Each number is 50 + 12 x the weight over its row's rms, rounded and kept within 0 to 99. Layers, rows and columns count from 0. The size before them is the row's rms in percent of the matrix's.

# layer 5 MLP down, 320x832, rms 0.0396, rows 268-298, columns 0-103
103:51 32 47 48 48 37 55 68 47 52 49 31 58 63 38 76 47 42 38 58 41 64 71 55 49 49 48 43 31 19 51 40 41 46 60 59 62 45 46 71 69 57 66 65 47 66 81 58 31 51 42 58 58 57 66 26 47 49 61 43 50 84 56 44 49 30 51 55 59 45 21 60 37 67 45 23 59 49 48 33 61 40 56 52 57 47 43 55 68 41 48 21 53 41 18 51 51 38 63 69 53 47 55 59
097:60 73 37 52 43 52 56 47 41 68 53 58 61 46 58 30 42 44 37 33 48 60 33 39 46 54 35 45 48 44 54 72 35 39 75 49 50 37 57 59 46 48 44 57 48 48 63 61 42 60 72 67 47 54 54 69 39 60 57 41 68 42 38 62 42 69 38 41 52 45 55 34 49 52 34 33 49 79 57 56 43 49 68 51 52 50 54 41 33 38 57 48 52 39 46 67 32 41 33 58 47 37 77 48
104:47 37 43 53 28 59 61 12 56 58 52 28 51 45 32 35 33 42 39 51 35 47 40 65 49 58 45 33 32 55 54 46 49 71 64 57 56 46 49 39 44 58 39 46 62 75 47 30 26 48 29 67 33 45 43 40 73 50 63 51 41 58 38 67 38 27 55 57 58 37 42 51 54 59 53 63 52 43 60 56 44 43 51 57 41 58 41 41 45 49 64 63 41 44 59 56 76 37 71 66 51 68 64 27
102:57 55 52 40 58 35 51 52 63 60 46 23 61 78 55 60 41 54 66 14 58 11 51 56 37 57 55 45 49 36 50 36 32 53 47 64 30 66 36 39 41 48 42 47 54 45 83 27 51 40 54 77 50 39 34 56 50 60 64 51 36 55 60 41 41 48 74 58 41 55 36 67 49 53 60 23 62 66 45 36 55 52 50 84 79 38 46 50 46 54 61 48 42 62 42 43 53 75 50 46 49 40 63 46
097:63 38 51 63 45 42 48 40 70 36 75 49 53 31 54 40 39 41 61 27 30 50 41 74 48 45 55 55 47 70 56 41 47 47 44 49 36 55 59 39 41 34 56 29 49 46 55 28 63 74 61 48 34 39 43 41 38 50 42 63 36 53 32 59 59 63 56 29 55 56 60 45 55 44 65 53 50 71 45 54 49 40 38 35 37 36 34 43 41 58 49 32 45 50 47 52 46 40 56 44 76 58 42 47
103:49 51 81 63 51 62 37 39 37 48 81 51 54 57 45 27 47 46 36 30 52 56 33 36 42 74 54 47 58 43 46 53 50 54 78 54 55 29 53 65 47 49 78 43 42 56 37 27 49 43 46 29 34 43 44 39 58 58 46 27 58 53 57 65 64 36 43 44 41 50 62 57 49 48 57 22 38 46 43 44 51 43 42 63 45 51 36 41 58 57 41 47 49 51 56 70 62 30 43 63 60 57 42 65
099:69 38 42 87 51 63 61 60 40 43 56 48 64 35 35 59 41 55 30 60 59 59 76 44 41 24 43 45 59 52 52 69 38 36 66 60 49 39 30 42 42 35 44 61 58 43 62 52 53 59 49 40 66 47 53 56 47 40 66 44 26 26 69 53 28 27 64 63 40 46 46 65 57 58 40 43 38 54 51 55 40 40 56 51 43 69 55 62 35 61 43 51 62 60 39 46 58 47 58 71 54 49 46 59
105:50 40 45 64 67 72 46 46 45 47 67 46 49 57 58 53 70 83 47 53 57 18 58 57 72 48 53 52 66 55 37 39 53 54 51 46 45 54 45 39 46 52 37 69 53 39 45 55 65 29 46 55 41 73 42 53 47 25 51 44 61 53 45 28 42 75 55 49 48 27 50 45 32 51 55 51 40 57 46 50 59 45 21 46 50 76 33 64 61 55 58 46 58 51 47 45 55 61 34 35 58 52 38 67
101:47 33 42 47 44 46 30 24 84 55 48 55 52 74 54 54 31 60 44 50 42 45 53 35 71 59 37 46 32 60 58 23 59 47 59 48 52 42 39 48 35 55 45 35 41 50 73 58 57 70 46 70 54 47 44 66 62 47 47 43 45 60 45 29 50 39 56 45 42 72 59 62 58 55 51 46 58 62 43 63 48 60 53 56 48 16 43 48 62 51 47 51 50 31 51 67 67 45 51 69 52 48 57 43
102:59 49 37 36 51 33 48 50 46 56 49 71 58 56 53 49 39 63 26 65 44 44 33 45 92 52 36 56 40 47 48 49 51 26 62 41 42 33 30 67 48 34 58 34 58 26 45 58 35 68 61 36 63 60 58 47 31 74 40 36 59 49 72 69 23 54 60 38 51 27 34 50 56 48 29 29 37 41 41 37 58 45 37 36 45 52 61 51 46 38 65 29 49 54 48 46 52 57 29 50 64 49 36 38
100:45 15 66 36 43 57 39 36 45 46 52 40 54 63 61 55 49 52 49 38 58 59 57 48 46 24 50 47 61 70 67 56 36 37 54 47 71 44 58 58 51 62 65 49 59 57 29 57 65 58 51 33 41 26 46 44 62 46 51 48 51 33 34 48 42 49 70 48 69 61 37 54 56 34 36 36 35 75 48 47 44 67 34 49 57 56 52 23 45 53 67 36 47 40 53 52 47 47 52 48 64 63 47 67
098:58 54 48 58 47 62 57 26 72 40 51 72 66 54 47 61 61 51 88 45 51 40 51 61 47 38 38 71 48 37 58 54 47 62 48 66 47 52 51 38 70 54 63 62 31 37 74 43 51 44 50 42 64 39 46 25 54 41 55 69 50 52 45 41 50 47 69 51 55 52 48 40 52 23 42 38 44 45 64 40 60 60 51 50 33 39 57 57 37 49 58 58 48 46 60 55 46 62 67 42 57 52 50 43
100:34 58 50 66 54 52 37 40 46 53 40 60 61 55 47 45 46 38 70 41 50 57 44 44 56 45 50 65 46 39 27 54 47 42 54 44 35 62 37 46 43 32 52 42 40 43 48 69 38 63 46 41 61 36 56 35 50 53 72 49 50 79 44 61 45 38 47 54 45 41 60 44 45 69 45 49 48 61 52 41 56 58 47 34 60 48 41 42 50 47 62 51 45 63 43 46 38 41 59 53 38 37 38 51
101:67 47 41 64 24 42 39 65 48 57 77 58 45 59 67 57 46 67 70 35 51 47 42 48 38 41 43 65 69 88 64 35 49 70 40 51 42 44 56 32 37 35 57 44 54 33 57 41 57 50 62 29 37 63 56 25 46 59 48 30 64 58 59 55 92 67 73 71 51 41 59 42 62 53 44 39 56 29 46 55 56 73 29 70 55 30 49 52 55 60 73 52 42 36 38 41 40 65 57 39 38 51 35 48
098:58 63 65 45 45 37 83 49 67 56 47 46 66 59 43 50 45 52 57 33 58 68 63 48 38 52 31 60 57 64 51 49 55 42 54 64 45 63 48 29 68 44 37 50 43 55 31 44 46 40 49 56 77 41 53 45 47 54 36 51 52 74 48 59 72 38 52 70 55 67 58 56 50 32 66 38 40 62 33 40 49 55 53 41 68 61 46 46 59 49 45 50 66 42 62 52 24 44 32 25 24 85 27 38
099:37 36 48 62 47 43 16 64 62 22 09 48 57 52 41 39 50 41 57 43 41 62 48 60 44 65 48 44 42 40 42 28 49 60 38 64 28 52 22 48 53 46 50 49 37 44 67 57 37 43 55 60 45 40 12 58 52 43 36 58 68 64 56 59 56 67 47 47 47 56 60 47 35 60 64 51 36 59 48 43 56 43 54 65 53 33 32 42 53 55 29 45 54 56 58 52 49 56 38 49 51 58 27 46
100:53 40 56 34 56 58 40 23 47 54 55 53 47 48 45 41 50 58 41 66 58 53 70 65 43 48 40 39 42 40 73 60 39 36 42 46 73 52 48 42 40 65 42 39 41 53 56 41 58 38 38 39 61 48 48 50 49 65 31 69 75 60 47 63 68 45 47 42 57 54 41 69 48 20 47 39 58 33 39 52 37 48 46 40 61 40 32 33 28 56 43 48 46 63 50 53 58 41 25 63 27 57 59 20
099:44 43 35 41 62 58 37 63 47 66 45 26 67 35 65 65 66 72 47 58 54 39 56 65 45 30 60 50 53 59 37 63 53 36 38 54 70 42 56 54 50 59 67 55 43 71 45 52 30 45 50 42 65 45 53 52 67 68 55 54 58 48 57 39 36 70 49 33 62 57 61 42 49 32 43 53 47 45 65 53 45 71 62 49 75 82 36 60 43 48 32 30 60 54 36 65 34 47 51 39 72 51 32 68
103:52 43 68 37 56 62 52 59 69 39 34 34 48 38 60 62 58 43 66 48 55 49 48 50 61 60 47 47 59 33 57 32 57 51 58 57 59 62 19 57 52 69 34 42 45 42 50 55 54 60 62 57 48 41 43 46 42 58 64 50 55 57 42 68 58 48 49 37 38 67 52 31 42 54 13 52 39 61 58 70 28 48 46 61 68 41 49 66 63 33 77 54 37 48 52 30 42 48 68 52 78 50 42 55
102:57 41 59 63 63 48 60 37 67 53 60 66 45 34 56 27 45 39 50 40 75 33 43 39 43 34 53 48 41 18 45 69 34 54 41 51 42 50 55 57 78 38 49 46 43 26 43 65 49 55 37 57 50 59 39 34 58 67 48 45 45 52 41 25 56 32 56 51 44 64 66 61 43 69 42 75 43 48 58 55 33 52 44 36 44 33 43 55 55 49 59 53 62 25 42 66 29 34 34 30 52 43 64 44
094:63 20 47 57 34 60 29 56 57 27 57 50 47 32 53 19 58 61 47 92 45 69 72 74 61 46 62 64 57 47 47 44 39 36 53 69 43 39 50 47 42 46 40 48 39 64 59 64 64 44 45 24 45 61 58 45 50 58 49 52 62 42 29 58 71 56 58 50 31 60 42 43 50 52 44 58 44 38 46 51 42 35 53 71 41 59 55 50 50 32 43 27 35 72 28 68 66 60 54 47 40 25 62 42
098:33 30 47 27 44 46 56 48 36 44 63 58 59 51 63 34 77 61 80 50 63 59 60 49 49 36 58 65 61 62 45 45 62 37 67 61 57 54 61 49 56 50 34 38 58 45 49 54 38 53 54 49 57 49 58 47 50 49 59 39 48 46 63 61 54 48 35 33 46 43 65 56 50 40 49 71 47 66 34 52 88 54 59 49 41 52 45 54 65 58 45 62 51 39 55 30 47 62 43 57 52 48 46 41
101:63 79 69 56 51 58 55 45 56 58 46 38 59 57 38 34 55 27 51 47 40 33 65 32 46 28 47 58 64 17 38 58 43 45 57 48 56 58 52 65 49 51 43 70 42 44 43 45 35 59 39 56 41 41 29 59 42 55 51 60 60 63 45 54 33 48 42 74 55 54 69 54 26 52 70 63 55 56 54 39 51 34 74 48 43 64 36 52 48 43 40 30 45 65 57 65 60 52 43 22 64 39 43 50
094:48 42 37 64 56 54 34 54 66 70 66 70 59 54 41 44 77 37 46 60 36 36 66 43 62 47 35 54 68 53 50 27 78 45 45 62 41 49 50 65 26 52 47 56 51 47 37 59 61 78 62 50 55 57 61 40 42 47 53 44 66 55 27 47 44 48 36 49 43 50 56 59 69 40 48 37 37 51 20 54 35 74 45 30 70 53 64 44 46 59 71 52 46 48 66 48 54 39 34 61 68 39 45 63
100:53 66 48 29 58 58 54 44 49 49 36 57 26 52 55 64 47 44 47 51 49 49 49 35 56 50 63 50 61 58 45 40 45 47 61 60 66 62 45 63 40 57 68 42 45 58 60 44 50 36 44 60 40 72 52 75 68 48 57 54 27 58 28 34 62 44 37 62 30 55 73 50 55 63 53 42 65 43 32 46 42 64 54 50 66 36 59 47 54 72 61 68 61 54 22 61 55 47 53 49 37 42 59 32
100:55 43 52 29 58 43 86 48 55 62 38 31 60 65 63 42 48 50 46 39 64 34 58 62 62 52 61 50 49 60 54 17 60 78 49 39 49 67 50 53 67 54 29 53 37 63 46 69 49 35 48 33 56 53 65 43 47 43 62 48 69 48 55 42 66 41 72 34 52 59 53 53 49 33 63 34 57 60 54 46 35 44 50 50 41 49 53 61 48 40 39 37 65 36 45 69 66 44 44 46 68 74 38 52
102:38 32 48 44 18 26 58 53 77 35 36 61 43 56 62 61 54 54 44 50 58 46 68 48 68 67 38 62 43 57 29 43 58 47 62 64 61 65 59 49 35 65 30 62 51 64 24 60 77 46 47 85 35 29 71 50 42 43 46 56 39 49 56 58 26 48 46 32 57 66 66 36 56 36 60 56 51 51 66 51 51 48 45 79 56 57 58 49 41 24 66 28 36 60 74 49 48 57 40 57 55 60 43 32
095:82 55 30 51 50 61 54 60 48 41 43 80 45 58 64 43 43 53 55 51 55 41 42 39 68 58 44 46 49 53 70 60 47 60 36 58 52 50 59 52 65 47 50 42 68 53 56 50 50 43 69 53 28 39 46 44 57 51 51 49 50 45 69 83 51 27 56 56 17 48 55 54 44 61 66 38 57 27 50 43 44 27 45 57 56 24 70 44 61 74 34 46 53 70 32 41 63 51 77 13 50 58 31 56
104:58 59 41 50 39 30 59 50 44 47 47 57 37 54 57 36 57 32 46 40 47 49 65 56 38 41 51 40 88 38 46 52 32 59 44 51 41 69 76 59 56 52 52 79 64 65 53 61 77 61 66 69 32 48 50 45 46 31 62 43 56 56 35 44 70 47 45 57 42 54 49 38 45 60 37 47 39 60 47 61 53 35 50 52 50 85 69 42 64 57 48 55 48 58 52 37 37 40 58 30 64 70 68 50
096:63 56 56 64 70 43 50 53 57 36 54 56 50 67 57 40 41 68 38 56 61 37 49 29 57 56 55 56 46 41 51 44 66 44 53 48 42 36 69 60 45 41 58 36 57 35 31 34 51 46 23 59 55 44 65 45 70 50 68 60 39 56 25 48 46 63 15 43 46 53 41 49 48 56 77 79 66 69 21 48 58 52 40 63 43 63 36 63 64 52 25 48 46 65 47 53 57 69 52 55 45 74 57 43
100:35 36 62 36 51 54 53 69 52 59 57 68 57 29 48 42 72 58 49 53 55 40 37 49 50 60 52 64 39 36 40 48 70 51 38 77 56 29 72 52 47 23 50 60 49 62 57 51 47 43 41 51 49 59 41 76 44 40 39 54 30 60 59 46 71 67 44 38 84 48 37 78 67 33 52 41 38 47 60 74 44 71 52 46 62 54 63 42 44 57 27 36 42 75 31 34 66 33 63 65 54 55 44 44